{"num_hidden_layers": 12, "hidden_size": 64, "num_attention_heads": 3, "num_key_value_heads": 3, "head_dim": 32, "intermediate_size": 256, "vocab_size": 8192, "hidden_act": "squared_relu", "norm": "rmsnorm", "norm_place": "pre", "norm_eps": 1e-05, "positions": "rope", "rope_theta": 405000.0, "rope_fraction": 0.5, "qk_norm": true, "attn_scale": 0.183, "bias": "qkv", "tie_word_embeddings": false, "parallel_block": false, "extras": ["some layers without attention", "local attention windows", "exclusive self-attention", "capped logits"], "init": "uniform", "init_std_qkv": 0.0784, "init_std_o": 0.0, "init_std_up": 0.0784, "init_std_down": 0.0, "optimizer": "muon_variant", "learning_rate": 0.00677, "beta1": 0.95, "weight_decay": 0.015, "lr_head": 0.0112, "warmup_steps": 117, "schedule": "wsd", "decay_fraction": 0.671, "decay_shape": "linear", "final_lr_fraction": 0.1, "batch_tokens": 16384, "max_seq_len": 2048, "doc_mask": true, "train_tokens": 96260000, "max_steps": 5876, "dataset": "wikipedia_en"}
Each number is 128 + 32 x the weight over its row's rms, rounded and kept within 0 to 255. Layers, rows and columns count from 0. The size above them is the row's rms in percent of the matrix's.

# layer 7 attention value, 96x64, rms 0.315, rows 18-38, columns 0-63
size [128  98 126  89  87 114 111 104 110  90 115 104 120 110 103 111  94 101  99  90  95]
[[163 100 101  95 169 125  59 101 145  96 104 136 121 129 127 150  99  97  82 133 141  63 148  42 162 135  97 119 137 169  90 194 151 161  95 109 138 106 165 138 104 136  92 128 142 197  97 148 126  96 132 125 171  98 189 129 158 149 103 100 107  90 131 146]
 [ 92 152 125 131 167 133 128 140 158  87 113 146 207 149 170 106 114 143 120  77 202 117 106 141 108 131 107 105 174  57 147  73 172 166  94 163 113  83 144 116 122 111 109 132 153 160 190 108 107  47  93 145 164 125 138 138 127 117 139 139 108 124  83  98]
 [115 162 157 159 122 146 105 109 151 134 161 116 160 138 154  75 102 119 159 114 131 180 185 138 119  99 135  60 135 137 115 122 171 122 131 165 117 125 164 116 110 148 146 102 156 183 132 185 180 126  99 161  79 107 106 105 177 142  51  80  72 177  93  93]
 [191 116  90 125  48  82 157 168 157 108  89 164 119 146  99 165 114 165  91 135 124 193 163 155  80 119 137 104  63 135 154  91  90 161 123 152 135 158 175 202 176 139 120 100 148 128 113 101  76 143 125 121 135 137 148 128 174 138 108 153 101 132 129 128]
 [115  73 107 108 146 155 105  87 104 127 138  95 161 139 115 170 136 154 156 205 183 109 116 156  71  79 107 139 123 133 121 121  75 147 126 153 110 130 169 139 119 104 104 119 200 188  58 154 114 103 120  74 148 114 163 101 157 120 173  96 116 148  86 158]
 [128 130 114  78 172 113 144 125 119 103 105  91  65 105 123 134 157 164 170 118 158 113 156 103 147 144  96 123 129  78 153 111  95 109 187 147 142  53 136 138 167 113 110 117  97 124 181 154 161 173 200 147 152 151 124 134 216  68 162 104 112 133 145 137]
 [150 123 126 106  94 149 119 113 119  81 105  92 146 163 158 135 127  82 114 176 117 165 143 130 131  98 161 142 125  99 135 154  79 191 143 171 197  96  60 120  95 159  86 144 149  86 125 145 178  90 124 113 137 152 117  93  89 165 129 111 166 210  92 166]
 [194 137 123 100 137 119 166 183 154 132 152 107 132  99 130 176 125 126  51 135 135 100  79 151 171 187  92  56 149 143  87 163 163 153  96 129 164 160 172 121 108 135 118 167 124 167 141 139 147 110 169 143 109 125 152 183 156  85 139 135 145  84  95 170]
 [139 112 108 129 120 162 184 146 120 135 116 145  89 187 140 106 155 114 181  99  93 126 126 175 124  56 133  95 133 157 116 101  55 144 192 140 142 116 212 165 164 167 109 148 142 129 171 117 107 165  68 173 163 145 151 134 127 117 162 104 150 149 160 138]
 [ 93 131  84  85 154 109  95 153  85  70 107  98 205  77 132 167 109 126 173 148 108 138  96 141 117 153 151 118 135 140  86 119 126 191  99 124 174 133 158 154 195  89 111 150 110 166 158 176 131 125 168 181 111 111 134 150 113 125 133  68  72 131 122 112]
 [112  69 146  80 105  74 120 135 102 126 103 143 183 107 118  85  86 144 127 160 130 135  89 130 144 120 122 126 137  75 114 172 100 136 100 110 111 113 143 115 152 129 118 153 130 114 145  79 125 159 188  55 112 208 167 124  75  56 178 151 111 135 153 168]
 [147 139 189 147 173 108 136 152 183 110 132  94 116 160 144 142 142 100 133 122 143 110 125 119  84  46  86 133 152 137  71  81  87 114 168 126 138 102 149  91 160 153 113 102  79 108 179 167 154 145  80  90 169 125  88 171 134  81 148 105 166 136 184 145]
 [158 110 188 116  95 207 124 166 107  46 115 113  76 127  94  91 106  99 138 120  98 111 176 108 101 137 144 116 154 124  45 149 110 159 141 142 151 143  95 137  55 122 111 112 129 120 141 177 166 119 139 190 176 126 142 147 143 114  99  91 158 129 126 152]
 [ 85 152 124 147 156 123 111  97 147 131  97 134 135 156  99  87  95  85 151 133  83 113  57  85 171 136 108  83 114  96  68  90 157 139 152 120  63 143 126 187 100 123 112 104 155 152 117 131 120 127 106  26 151 184 104  83 152 132 101 159 138 145 114 119]
 [ 35 106 149  77 114 103 113  66  66 144 138 117 136 130 188  76 158 209 162 117 134 151 110 141 118 115 132 129  99 138 153 101 116  91  99 137 109 127 134 101 124 107 140 142 136 175 170 150 135 141 165 106  71 121  79  83 110  93  96 152 133 166 164  95]
 [159 141  76 152  88  85 131  93 119 156  68 163 144  79  97 120 105 101 107 145  75  99  74 172 127  80 143 126 147 107 115 121  93 143 128 158 133 197 141 167 136 133  90 119  91 144 162  78 116 120  74  77 134 106 146  38  87 123 117 120 142 148 125 140]
 [121 120 115 148 189  48 160  83 157 132  88 176 196 111 138 143 107  33 148 138 122 147 173 128 140 128 150 120 117  99 111  92 167 187 168 159 165  98 168 119  89 117 102 158 151 116 142 148 119 113 148 138 110 176  85 113 128 106 143  86 135 151 134  89]
 [137 125 140 174 100 172 122 140 155 103  93 128 161 167 156 100 125 161 126 117 166 146  71  83  82 174  99 129  72  72 137 120 143 178 115 112 140  68 172 125 100 131 123 137 118 150 136 124  92 141  71 120 141 190 163  75 193 181 137  82 117 127 132 159]
 [110 106 121 168 128 120  90 116 106 136 119 140 123  64 181 142 168 193 151  96  72 144 138 152 175 141  96 113 165 109 147 109 139 103 115 135  81 135 140 138 180 126 122 101 107 139 218  57 110 132  83 114 178 129 150 157 181 117 173 151 119  97 166  95]
 [143 147 156 150 104 165  97 158 114 119 133 102 139 157 125 112  91 153 111  33 121 120  89 146 165 114 153 120 108 104 120 132 162 134  76  79 111 105 106 111  93 122 143 111 138 164 144  55 157  94  92 102 108 131  98 247 135 121 109 138  74  91 112 134]
 [ 97 181  72 124 132 182 110 176 153 141 146 105  82 138 102 178 110 179 100 117 128 170  98 171 126 132 147 141 143  78 145  82  63 124 163 158 153 140 120 121 148 160 114 130 134 142  80 119 125 119 150 113 191 144  99 174 163 166  90  91 131 140 197 172]]
# layer 7 attention output (transposed), 96x64, rms 0.225, rows 18-37, columns 0-63
size [119  98 127  83  97 127 110  98 103  90 124 107 110 110 105 111 103  89 101  83]
[[131 121 145 119  88 161 167 104  20 143 108 116 168 164 151 110 140 140 136 133  79 193  80 106 137 135  59 135  98 157 137 143  93 115 139 103 160 124 134 120 145 108  95  93  45 101 125 153 148 111 117 139 132 132 115 132 142 144  52 175  95 122 122  79]
 [132 136 155  60 120 162 133 122 145 124 130 199 105 150 146  84 155 118 139 118 194 151 121 156  75 129 155 133 138 131  44 122 172  98 103 129 106 124 127 128 105  89  72 167 112 102 111 137 129  95  98 155 155 162 133 169  75 129 122  80 180 159  87 191]
 [140 143 164  85  80 152  49 133 117 129 121 133 110 127 139 168 155 152 131 127 110  97 125  76 132 125 121 170 137 142 133 147 136 100 152 100  54 110 119 161  93 111  67 215 129  94 168 100 146  98  94 159  71 153 169 156 113 116 149  73 179 143 102 114]
 [193 100  85  89 152 188 163 145 114  65 165  97 158 137 125 122 110 134 175 119 125  73 108 125 124 190  88 124 134  85 147 127 124  94  87 155 154 100 128 153 136  92  90 171 116 117  39 107  89  76 152 146  95 118  92 132 124 131 155 144 131  86 148 110]
 [149 105 124 124 118 152 128 115  26 145 123 199 133 144 103 134 134 111 130  86  67  94  43  97  97  96 123 124 180 179 122 139 131  87 111 158 159  90 156 119 166 119 175 142  88 161 107 148 147 156 171 108  84 111  80 119 156 150 110 148 116 140 145 115]
 [186 147 143 161  91  77 135 103 176 125 121 114 178  89 142 110  89 147 143 125 190 106 127 103 165 170 184 130 153 165 115 151 107 149  96 104 128 120 129 142 144  90 170  92 109 117 122 133 133 129  94  75 101 109 138  70 113 204 179  89  54 140 100 127]
 [107 116 116 113 166 171  70 140 113 156 154 172 121 191  70 106 157 130  82 109 140  96  96 151 144 147  79 164 111 143 189 125 172 169 102 141 139 112 132 131 119  99 157 162 143  78  94 183 157 169 187  83 156 161 149 144 130 162 108  74 109 124 163 146]
 [147 132 135 104 139 124 163  91  92 107 136 127 108  83 126 155  70 119 112 139 133 202 113 112  92 132  98 111  86 153 127 100 157 123 105 125 122  96 128  53 201 211  72  45 139 147 128 120  76 137 121 132 121 154 102 111 130 164  79 150 162 139 108 145]
 [142 136 111 158  98 151  92 171 160  87 158 147 131 130 148  73 178 137 189 132 149  89 128 122 164 177 174 166 179 108 172 133 168  84  57 129 131 133 155  89 114 181 111 133 145 112 140 119  85  95 136 139 130 203 127 101  88 144 113  96  78 118 164 147]
 [108 119 135  82  72 162 133 132 172 127  76 127 128 156 119 134 148 158  89 133 138 232 161 167 101 111 148 159 158 189 109 160 121 151 122  57 149  94 147 133 159  70 144 135 126  84  94 133 129  79 143 114 131 134  87 165 185 108  99 109 126  94  95 121]
 [134 106 125 113 179 113 168 132 147 149 151 164 163 168  78 120 115 131 119 124 152 122  91 145 103  95 130 105 147 154 166 164 171 168 119 162 129  81 104  65 181 165 201  53 101 127 138 156 110  92 123 123 161  53 123 126 127 182 151 109 144 158 153 167]
 [138 130 122 163  54 108 195 119 177  66 131 167 141 102 160 144 159 111 158 119 162 131 127 129 153 118 148 160 150 108 180 164 162 161  85 149  74 165 113 111 128 128 197 131 142 132 101 135 158 115  92 186 164 111 152  90  81 149 140  63  87 123 130 142]
 [135 126 151 160 155 136 113 128 142 121  91 149 165  88  84 121 180 128 152 116 167 117 112 114 169 132  43 214  94 155 163 151 129 137  87  91 128 146  95 150 109 121  83 129 118 107 128 134 215  68 137 116 146 137 162  85 118  92  82 132 128  70 100 125]
 [151 162 133 119 121 119 142 134  93 123 120  93 109 169 101  91 143 114 196 165 124  89 143 111  89 113  85 100 176 104 116 149  98 120 117 178  52 109  85 107 104  90 159 153  81  87 178  90 129 142 147 164 115  95  99 169  99 135  97  82 111 167  67  86]
 [140 110  81 152 129 137 121  71  62 149  82 132 106 157 167  86 159 134 133 106 117  84 120 110 199 146 113 128  89 108 124  91  98  43 104 123 160 120 133 126 102 159  99 138  81 145 122 137 154 141 107 155  87 188 124  69  99  85  66 127  95 152 115 146]
 [151 150 173  94  84 112 131  56 104 181  79 130 167 131 118  95 149 156 136 188  98 160 105 121 151 116 176 143 119 132  81 168 142 135 161  52 142 112 161 150 143 128 112  88  55 102 112 168 129  98  75  78 138 112 107 100 129 172 128 116 138 157 122 163]
 [109 139 144 166 156  98 165 109 149 138 114 144  79 122 176 135 146  95  92 131 141 142 126 145  93  78 182 112 122 125  89 131 165 162 121 111 212  98 132 155 173 103 129  97 186 140  22 161 160 125 162 156 133 126  71 131 142  71 121 133 153 123 155 115]
 [118  59 173 188 166 130 103 101 120 182 143  84  95 111 156 101 108 176 114 156 109 120 173 186 141 162 156  93 144  74 119 108 152 215 179 158 134 130 163 146 152 130 143 162 127 149 129 137 108 169  88 140 151  83 131 116 152 139 169 128 142 123  99 175]
 [112  77 148  96 139 147  70 136 134 149  74 129 149  94 125 152 152 136 121 109  45 126 133 147 179 147  88 190 118 175 136 140  62 127 107 103 129  93 113 101 178 118 104 173 105  98 178 104 125 110 107 144 156 133 118 117 193 146  49 141 125  90 141 107]
 [ 85 117 144 122 120 161 101 141 151 115 149 115 103  66  72 119 164 113 145 110  80  73  61 130 123 121 173  70 141 137 150 136  73 168  77 154  78 107 110 149 149  85 136 134 150 152 146  83 114 126 126  67 138 124 113 149 139 120  58 133  81 116 147  62]]
# layer 7 attention query, 96x64, rms 0.217, rows 32-63, columns 0-63
size [ 97  91  99  83 109  79 121  67  85 103 104  72  99  76  80  67  77  94 109  75 107 103  84  94  85 104  78 124  88  85  77  80]
[[113 138  80 149 163 110 126 140 109  76 102 178  80 141  92 154 125 132 126 168  80  71 120  89  71 132  97  90 100 130  99 112  92 102  71 129 167 147 111  74 117 208 148  91 104 159 177  80 132 139 135 110 150 120 163 125 125 156  65 162 137 150 109 121]
 [150 121 159 146 117 116 130  95 136 129  78 146 113 180 120 110 172 127 132 176 111  15 105 124 101 119 104 128 128 134  75 112 112  57  82 166 168 120 145 102  75 165 124 142  58 116 126  99 175 103 141 105 105 129 128 128 138 170  64  99 109 117 137 153]
 [147 155 184 147 101 160 197 122 168 161  76  41 172 118 116 106 125  91 137  77 163 140 134 160 180 103 138 144 137 119 166 173 126 139 180 154  84 161 167 139 135 133 110 181 122 116 120 149 164  78 117 126  74 118 103  80 162 148 140 139 142 148 145 112]
 [166 141 149 111 112 128 165 156 202 164 150 100 185 129 128 158 132 110 105 118 147 221 130 132 173 118 170 144 123 131 132 146 135 146 149  55  77 119 131 145 160  72 120 119 156 100  96 182 134  94 133 138 128 158  79  88 181 128 185  94 163 111 138 120]
 [126 126 213 139 106 185 157 106 152 144 128  75 113  77 125 126 122 115 128  75 155 125 161 126 177 113 162 170 129 100 142 154 115 123 174 170  85 183 185 161 126 118 118 188 143 125 145 107 155  51 108 109  64 152 141 103 134 143 165 138 141 165 148 128]
 [160 139 171 129 140 202 200 132 175 138 156 127 187  76 139 137 105 115  89  83 132 191 129 117 201  73 166 144 129 136 120 143 115 126 180 158  96 164 197 130 134 110 139 126 148 105 124 135 152  65 128 118 106 121 127  69 150 154 129 136 134 104 152 120]
 [109 127  43 134 155  73 104 135 137  79  73 159 131 183 135 129 160 157 147 156 120 154  71 157  58 161  98 107 116 159 116 145 138  97  93  75 151  73  52 111 141 131 130  92 128 150 110 117 113 169 114 144 179 119 113 157 116  97  89  99 140 123 146 140]
 [108 125  81 126 124  78  27 137 106 112  88  89  67 168 151 100 119 146 170 159 132 132 105 164  55 204  86 122 109 125 160 138 148 119  89  76 186 116  86 123 133 155 100 126 103 121 124 129 123 170 113 127 143 144 113 184 130 103 129 150 123 131 127  98]
 [102 137  98 120 171 140 204  93 117 123 201 117 161 157 165  96 179 122 114 167 151  71  90 184  98 113 107 114 116 110 120 199 117 156 132 138 156 111 126  90 140 133 163 106 164 125  87 146 109 159 179 143 117  84  89  61 119 151 119 118  93  93 145 151]
 [156 130 198 106  88 119  90 165 113 149 112 108 152 132 128 145 155 138 142  83  50 161 113 110 134 142 105 150 115 169 150 138  90  82 166 142 115 105 142 201  99 102 106 178 106 132 141  89 167 103 130  95  66  76 152 145 201  93 135 115  95 124 109  96]
 [154 121 142 132 143 159 115 133 127 151 133 200 139 144 132 119 103 111 100 169 150 151  50 133 118 115 135 137 141 159 105 142 136 117 105  88 177 115 145  73 152 180  99  86 137  88 112 151 112  94 173 108 147 157 113  83 204 121  46 161  69  80 132 159]
 [142 167 174 110  73  53 116 109 181  96 166 124 130  86 136 156  93 166 131 131 161 116  67 130 145 156 166 147 176 124  89 131 105 135 129  69 120  99 149 131 201 127 149 118 153 109 130 123 160  82  81 115 112 101 130 111 154 142 198 167 157 138 161  92]
 [109 113 109 150 174 161 147 156 125  79 185 133 121 148 114 145 133 142  81 163 143 117  90 157 120 173 182 135 127  89 124 151 127 130 116  87 170 111 162  62 184 139 206  40 117 120 128 125 132 113 163 113 120 120 113  68 158 138  73 178 134 104 130 109]
 [109 149 135 141 129 132 120 108 161 200 115  98  78 173 153  81 129 146  71 112 200 156 116 214  77  95 141 127 134 124 100 130 157 118 167 137 153  96 148 176 141 134 148 104 104 130  71 150 134 109 155 126 132 155 116 154 167  98  94 157 173 143 175 184]
 [159 156 128  71 113  90  41 141 152  69 137 106 130 103 108 166 156 175 189  95 115  77 154 138 102 143 127 132 159 128  81 135 111 144  78 107  94  83 115 145 123 105  75 200 158 106 134 118 113  99  79 130  97 128 160 134 153 146 169 119 180 152 120 127]
 [127 207 119 195  90 113 148 108  97  83 150 114 149 149 155 123 116 114 138 106 185 175 111 136 115 150 115 135 119 100 104  86 134 111 112 106 130 115 131 154 166 171 153  49 162 124  78 122 150 177 156 103  88 194 117  76 102 113  63 107 105  92 131 128]
 [101 102 158 118  61 127 105 125  87 156  58 106 118 137 101 122 104  88  62 131 113 169  88 114  81  95  94 110  90 155 141 138 143  68 130 130 149 182 147 114 117 124 146 124  81 170 125 148 111  61 156 123 147 179  86 147 170 113  99 126 123 187 170 146]
 [173 169 132  72 109 125  86 156 186 117  88 137 136 116 152 173 112 152 137 117 147 137 126 160  77 136 133 158 128 142  70  77 135 139 115  85  94  69 120  89 132 112  37 130 126 113  99 140 105 108  57 131 132 192 149 141 156 109 144 165 182 116 139 100]
 [ 95 114 113 155 162 175 115 142  83 184  97 192 120 181 116 138 168 103  69 107  53 141 116 152 112  73 103 136  98 135 164 101 144 120 180 143 151 138 118  92  86 120  71 144 115 152 112 148 146 172 136 155 149 150 142 128 106  56  64 137 108 113 126 128]
 [ 95 129 105 122 101 149  96 195 134  91 123 163 121 159 122 137 119 124  88 146 137 168 133  44 118 125 142 117 137  74 135  78 141  57 158 106 181 146 135 101 108 121 114  83 138 137  95 100 131 128 172 154 128 218 136  68 172  91  77 128 132 122  95 143]
 [125 105  84 127 228 170 161 161 149 156 186 190 103 119 105 118 150 143 115 160 181  87 143 182 136 110 173 106 113 103 128 132 166 149 117 119 140 119 132  62 133 141 139  48 147  87 124 165 145 153 128 144 177 124 138  89 117 128 120 112 125  83 125 166]
 [106  98 108 176 170 152 182 149 102 161 172 189 129 108 129 108 105 109  91 119 160 129 101 115 173  84 150 112 153 128 130 116 139 112 138 124 196 125 145 107 148 163 144  25 130 138 102 147 171 145 171 122 155 110 131  51 154 139  65 147  95 119 124 163]
 [145 130 123 100 111 173 162 136 184 152  92 136 151 154 142  70 178 103 152  67 160 159 151 106 161  64  74 157 188  83 148  83 175 165 152 125 123 114 145 148 117 121 118 112  62 110  70 118 153 116 148 142 143 145 158 131  60 158 145 105 125 116 101 140]
 [135 121 124 132 170 125 177 134 134 160 142 122 123 112 110 101 122 107 113 182 184 166 136 235 102 165 173 118  76 146  81 149 132 150  50 126 116  95 127 102 153 111 140  84 118  92 158 192 116 148 150 102 166 135 150 143 148 188 104 110 145 141 157 156]
 [126 116 115  97 142 138  68 152 150 172  78 157 148 173 102 135 118 118 118  66  59  89 152 124  92  62  87 113 190 119 100  91 120 156 160 156 162  94 109  82  91 123  90 170 141 115 131  95 100 105 155 161 131 123 175 160 130 119 142 159 180 158 106  98]
 [129  87 135 154 123 135 144  90  70 143 143 164 128  73 154 109  93  98 103 106 115 139  84 122 145 114 120 108 106 161 153 148 120 116 142 179 177 162 145 119 164 210 154  97  99 179 130 130 126 101 158 101 160  82  97  90 161 152  66 178  57 146 156 157]
 [112 115 138 147 118 113 101  79 105 117 120 101 167 102 163 142  55 110 132 136  89 136  80  81 135 173 118 148 157 167 131 138  71 125 159 162 181 111 115 101 149 155  82 157 152 126 182  77  88 107 138  98 111  77 128 110 155 150  73 199  90 172 147 108]
 [125  97 115 132 158 139 215 132  99 153 138 118 175 101  93 162  89 141 105 121 116 111 120 144 128 113 152 109 134 144  97 147 119 166 117 142 124 101 136  60 177 130 178  11 113 148 144 144 133 108 137 132 149  71 116  96 111 187 128 172 155 156 136  69]
 [139 107 160 146 136  93  70 127 183 156  94  63 135 142 113 119 104 142 102 107 109 115 144 158 105 155 171  98 135 145 124 167 111 121 137 146 143 104 138 149 125  87 225 183 150 124 159 105 126  97 150  97 127  66 169 177 189 139 169 168 165 167 144  99]
 [ 95 141  86 102 158 137 122 126 149 131 106  99 111 110 142  76 112 120 150 140 217 165 226 163 136 162 136  76 108  67  91 121 141 136 146 170 149 140 102 182 129 182 136 133 134 115 130 102  97 131 125 117 144 166 126 171 107 166 126 135 173 133 106 201]
 [ 89 152 140 131  94  94 100  87  83 134 136  72 129 199 152 142 162 130 128  96  69  78 138 158  92 116 110 116 152  88  78 157  78 135 168 128 120  91 108 187 128 110 128 191 154 152 113  90 107 144 121 146  54 110 101 155 117 115 136 142 186 162 122 105]
 [144 100 133  92  84 141 195  97 104 138 123  71 159 154 175  69 162  67 131 160 160 118 127 142  96  79  99 113 130 132 102 192 133 126  92 125 121 103 129 122 125 109 128 130  74 154  86 148  67 108 163 130 116 123  83 128 157 213 152  97 134 179 133 133]]
# layer 7 attention key, 96x64, rms 0.212, rows 32-63, columns 0-63
size [ 50  84 102  75 124  72 128 105 107 100 112  78  94  75  72  75  96  92  94  85 101 101  78  87  96  94  73 107  91  89  70  74]
[[ 90 145 101 132 192 187 198  86 101  96 134 120 111 132 105 126 151 109 115 101  96 141 121 219 105 152 117 125  82 138 176 142 131 156  97 109 144 112 117 118 152 109 176  91 140 142 160 143 126 106 169 129 153  90 158 156 153 187 145 168 197 175 131  98]
 [169 152 113  83 175 153  94 127 140 110 122 166 133 122 118 132 145  85 145  66 116 237  47 199 127 115 129 116 140  94  72 142  97  69 121  85 123 166 108 135 124 152 115 113 130 146 107 112 129 116 162 103 148  86 166 105 134 115 128 155  76 124 138 130]
 [136 114 170 153  59  75 139 144 135 176 115  33 165 116 147 153  97 126 110 197 132  84 198  59 130 144 124 149 129 142 185 128 143 153 122 115 107 115 151 191 111 126  94 171 143 123 134 114 139  89 106 140 110 192 118 119 121 146 143 145 144  95 118 125]
 [120 133 175  82  99 141 141 138 119 144 152  57 144 139  96 152 136 145 113 180 144 123 202  88 170 166 143 131 118 141 148 169 140 156 101  84 104 109 135 204 151  68 126 146 170 138 146 125 135  59 112 115 151 160 125 149 123 153 174 103 215 141 114 120]
 [121 119 175 141  69 113 156 148 139 179 139  68 146 133 147 170 124  96  94 194 137 112 207  61 161 119 142 156 114 100 188 141 123 134 130 122 113 150 173 204 118 123 113 171 146 135 162 113 166  73 104 140 118 148 144  94 106 147 143 145 176 159 127 106]
 [147 141 132  94 111 181 149 124 140 157 170 139 146 167 132 151 175 100  92 129  83 235 104  58 182 157 118 161 116  40 156 149 137 159 122 137 167 160 152 131 138 107 120 121 153 138 121 156 165 103 131  93 134 103 136 125 124 168 133 178 126 108 159  88]
 [157 131  86 128 165 108  86 102 109  96  94 151 116 136 135  72 140 156 158  72 104 208  48 162  76 173  97 115 150 135  89 123 122 122 119 123 163 126  75  99 120 121 137 107  99 131  72 165 107 175 115 126 150 110 102 199 132 115 117 130  76  97 148 124]
 [112  99 171 178 115  80 139 145  95 140 114  85 119  93 135 127  87 140 145 198 177  39 200 145 120 101 151  93 144 180 130 114 122 103 128 104  87 132 138 165 117 132 119 109 109 130 171  89 107 115 109 161 106 170 131 105 113 135 116  94 177 173  84 179]
 [123  95 114 101 177 149 238 117 121 132 207 124 168 154 125 163 147 146 111 178 215  75 100 145 128 135  88 111 126 101 148 135 125 157 128 147 132 110  93 110 125 112 193  67 139 137 116 127 101 129 139 157 164  84  92 105 120 119 123  97 113 108 121 141]
 [131 148 181 119  70 115  73 143 141 219 130 111 130 129 124 130 110 188 197 115 119 135 129 116 124 171 155 107 129 155 130 144  85 104 141 119 150 124 114 169  67  85 110 172 136 134 123 126 142  94 118  72  91 119 150 138 159 110 111  65 125 187 133  58]
 [134 113 136 152 120  99 118 144  96 149 123 194 163 127  99 109 154 107 117 166 155  75  94 176 125 103 155 102 152 165 152 118 129  89  95  79 193 134 143  78 180 173 119  74 155 120 107 158 153 112 190 111 157 131 126  73 154 140  63 163  82  92 144 133]
 [ 83 166 167  89 114  87 153 115 157  85 132 129 110  89 162 131 115 146 139 116 176 109 138 105 155 210 164 179 165 143 124 110 117 148 162 102 122  86 141 181 147 117 177  89 143 166  96 130 165 125  73 142 121  73 120  78 184 129 163 168 142  97 148  94]
 [104 137 144 172 173 151 162 141 114  94 163 163 146 114 114 122 123 116  78 170 138  81 114 152 107 153 180 122 134 120 118 107 101 113 116  71 164 177 158 108 167 130 226  48 103 100 101 119 152 126 132 137 115 126 103  53 161 159  90 174 119 107 122 118]
 [106 191 144 145 123 120  67 161  99 144 120 139  86 121 161  96 117 114  51 146 195 159 170 111  87 132 161 108 170 134 140 147 201 130 166 109 121 104  91 147  86 185 149  78  86 129  87  81 100 166 113 124 142 119 128 115 159 134  97 133 134 144 144 175]
 [185 145 149  49  84  85  56 120 157 142 165 144 124 121 135 136 132 120 184  71  73 129 152 175  88 111 119 176 147 118  93  91 111 141  96 100  72 135 105 183 127 107 124 182 157 115 123 112 141 114  78 148 102 113 158 144 126 157 180 123 144 144 104 120]
 [179 152 110 190 102 128 174 105 169 122 149 138 101 101 145 181  89 128  96 128 233 114 129 148 140 119 113  94 137 111 104 126 101 103 148 116 140  94 149 129 125 130 176  68 145 159  84 100 174 148  82 126 126 191 153 115 129  81 108 157 120  69 143  97]
 [ 82 108 180 138  80  98  94 105  66 140  80 154 139  87 136  82 103  77  75 128 106  77 119  90  75 155 153 107 107 161 120 113 103 115 112 113 164 118 145  98 119 119 118 105  85 153 105 146  48  85 119 116 179 160 117 146 184 135 127 108 113 154 129 177]
 [186 190 139  72  81 106  26 149 143 112  84 171 104 111 177 126 146  91 145 125 133 108 136 139 118 137 140 138 181 155  73 107 167 161 130  58  81 134 141 120 136 113  83 113 130 132 146 123 125 146  74 147  95 170 127 123 109 121 100 132 151 106  81 121]
 [124 141 112 137 131 181  93 165  96 152  84 212 149 164 131  83 122 100  81 149  93 121 101 117 122  88 110 158 106 143 155 145 147 147 160 134 126 120  89  70  66 124  44 157  98 124 103 121 158 155 148 140 171 164 120 153  64 106  86 115 124 102  90 141]
 [137 187 142 155 102 117 104 129 188 130 142 205 131  91 122 103 111 126 118  96 160  52 121 118  90 129 196 141 163 116 118  79 130 114 147 102 172 150 190 105 124 107  98  56  79 135  77 126  98 141 116 132 170 189 115 132 142 122 127 147 107  84 138 123]
 [120  98  88 123 175 144 173 136 126 142 176 173 132 154 155 111 143 118  90 180 158 155 122 185 137  92 168 125 106 127 132 135 178 184 113 120 164 175 104  75 142 146 155  57 132  95 138 139 154 194 164 166 149 100 144  69  67 140 121 144 111 116 145 160]
 [115 126  90 191 144 138 172 153 126 154 151 177 129 133 140 139  95 144 101 106 164 135 103 121 164  85 177 134 127 145 155 129 160 132 136 107 190 146 140 106 149 179 139  42 131 109  71 140 176 189 171  96 147  94 138  72 119 123 102 199  96 106 146 136]
 [124 161 117 145 110 148 150 158 129 139  73 143  88 137 189 129 151  78 129  88 175 144 121 109 171  89  97 160 143  48 140 126 151 183 143  94 155  82 139 139  82 112 168 127 163 109 119  64 142 183 152 138 126 127 161 113 128 136 151  74 158  93 198 139]
 [133  83  91 170 181  94  96 159  99 127 175 149 110 147 126  97 158  53  94 173 223 160 166 190 120 147 132 115 106 146 133 140 112 144  79 140 140 104 121  98 215 137 123  84 131 125 145 163 126 102 114  86  91 112 121  91 111 143 119 124 134 124 122 149]
 [138 133 108  76 114  91  47 147 156 159  65 177 135 178 137 113 122  81 112  78  74 141 137 139 138  67  90 153 148 113 124 122 136 127 141 176 149 108 107 113  91 119  88 172 174  96 125  87 133 139 188 129 111 110 144 120 115 135 134 179 182 105 142  76]
 [ 86  90 147 151 139 121 185 144  84 153  91 102 130 132 149 124  73 124 121 123 134 147  86  86 155 108 117 105 102 166 152 151 119 122 140 139 180 126 116 106 109 232 157 100  85 142 117 140 103 139 156 103 180 115  87  76 160 138  76 160 101 190  94 169]
 [147 101 167 127 139  64 150 124 167 138  90  68 155 165  91 154  90 140 159 113 120 136  94  87 189 176  83 129 154 162 148 118  96 118 174 145 141 132 135 145 151 164 104 121 124 135 138 148  88  87 137  72 114  95  90 128  99 163  54 181 131 183  99 101]
 [138  80  74 106 179 118 195 111 100 122 114 109 153 145 140 162  98 112  70 123 130 123  93 111 164 119 151 111  88 149 130 132 132 158 152 119 145 141 155  79 174 129 214  57 138 120 118 170 155 134 157 117  74  92 136  73 138 129 132 173 163 140 115  67]
 [ 78 106 152 124 159  83  34 198 165 155 106  85 140 138 105  98  76 139 127 133  88 180 168 131 117 128 136 133 123 130 138 125 117  97 144 198 123 113 103 168 113 115 177 165 121 113 138 102 118 136 157 105 103  84 127 121 190 155 119 167 163 179 142  85]
 [102 172 116 133 125 102  85 131 195 154 102  66 102 144 132 112 121  82 135  96 178 197 193 151 139 133  77  79 121  84  83 105 155  99 127 137 171 146 107 157 150 195  82 138 118  85 150  88  99  99  94 120 141 118 122 138 119 146 153 162 162 156 114 150]
 [135 179  99  90 116 161 125  98 152 132 139 124 125 158 113 191 141 150  94 117 107 101 158 127 104 119  74 118 141  88 132 136  93  87 131 134  79 128  87 179 109  97 127 197 145 102  66  89 152  89 132 156  92  73 157 153 147  84 148 167 164 114 121  46]
 [143  89  94 113 165 147 183 135  74 118 169 115 166 146 134 171 171 105 103 151 179  59  78 106 100  93 111  99 135  93 130 151 153 150  73 110 113 103 161 142 169 106 130 100 102 125 141 133  27 138 187 148 119 116 107 118 167 132 123  88 105 148 153 150]]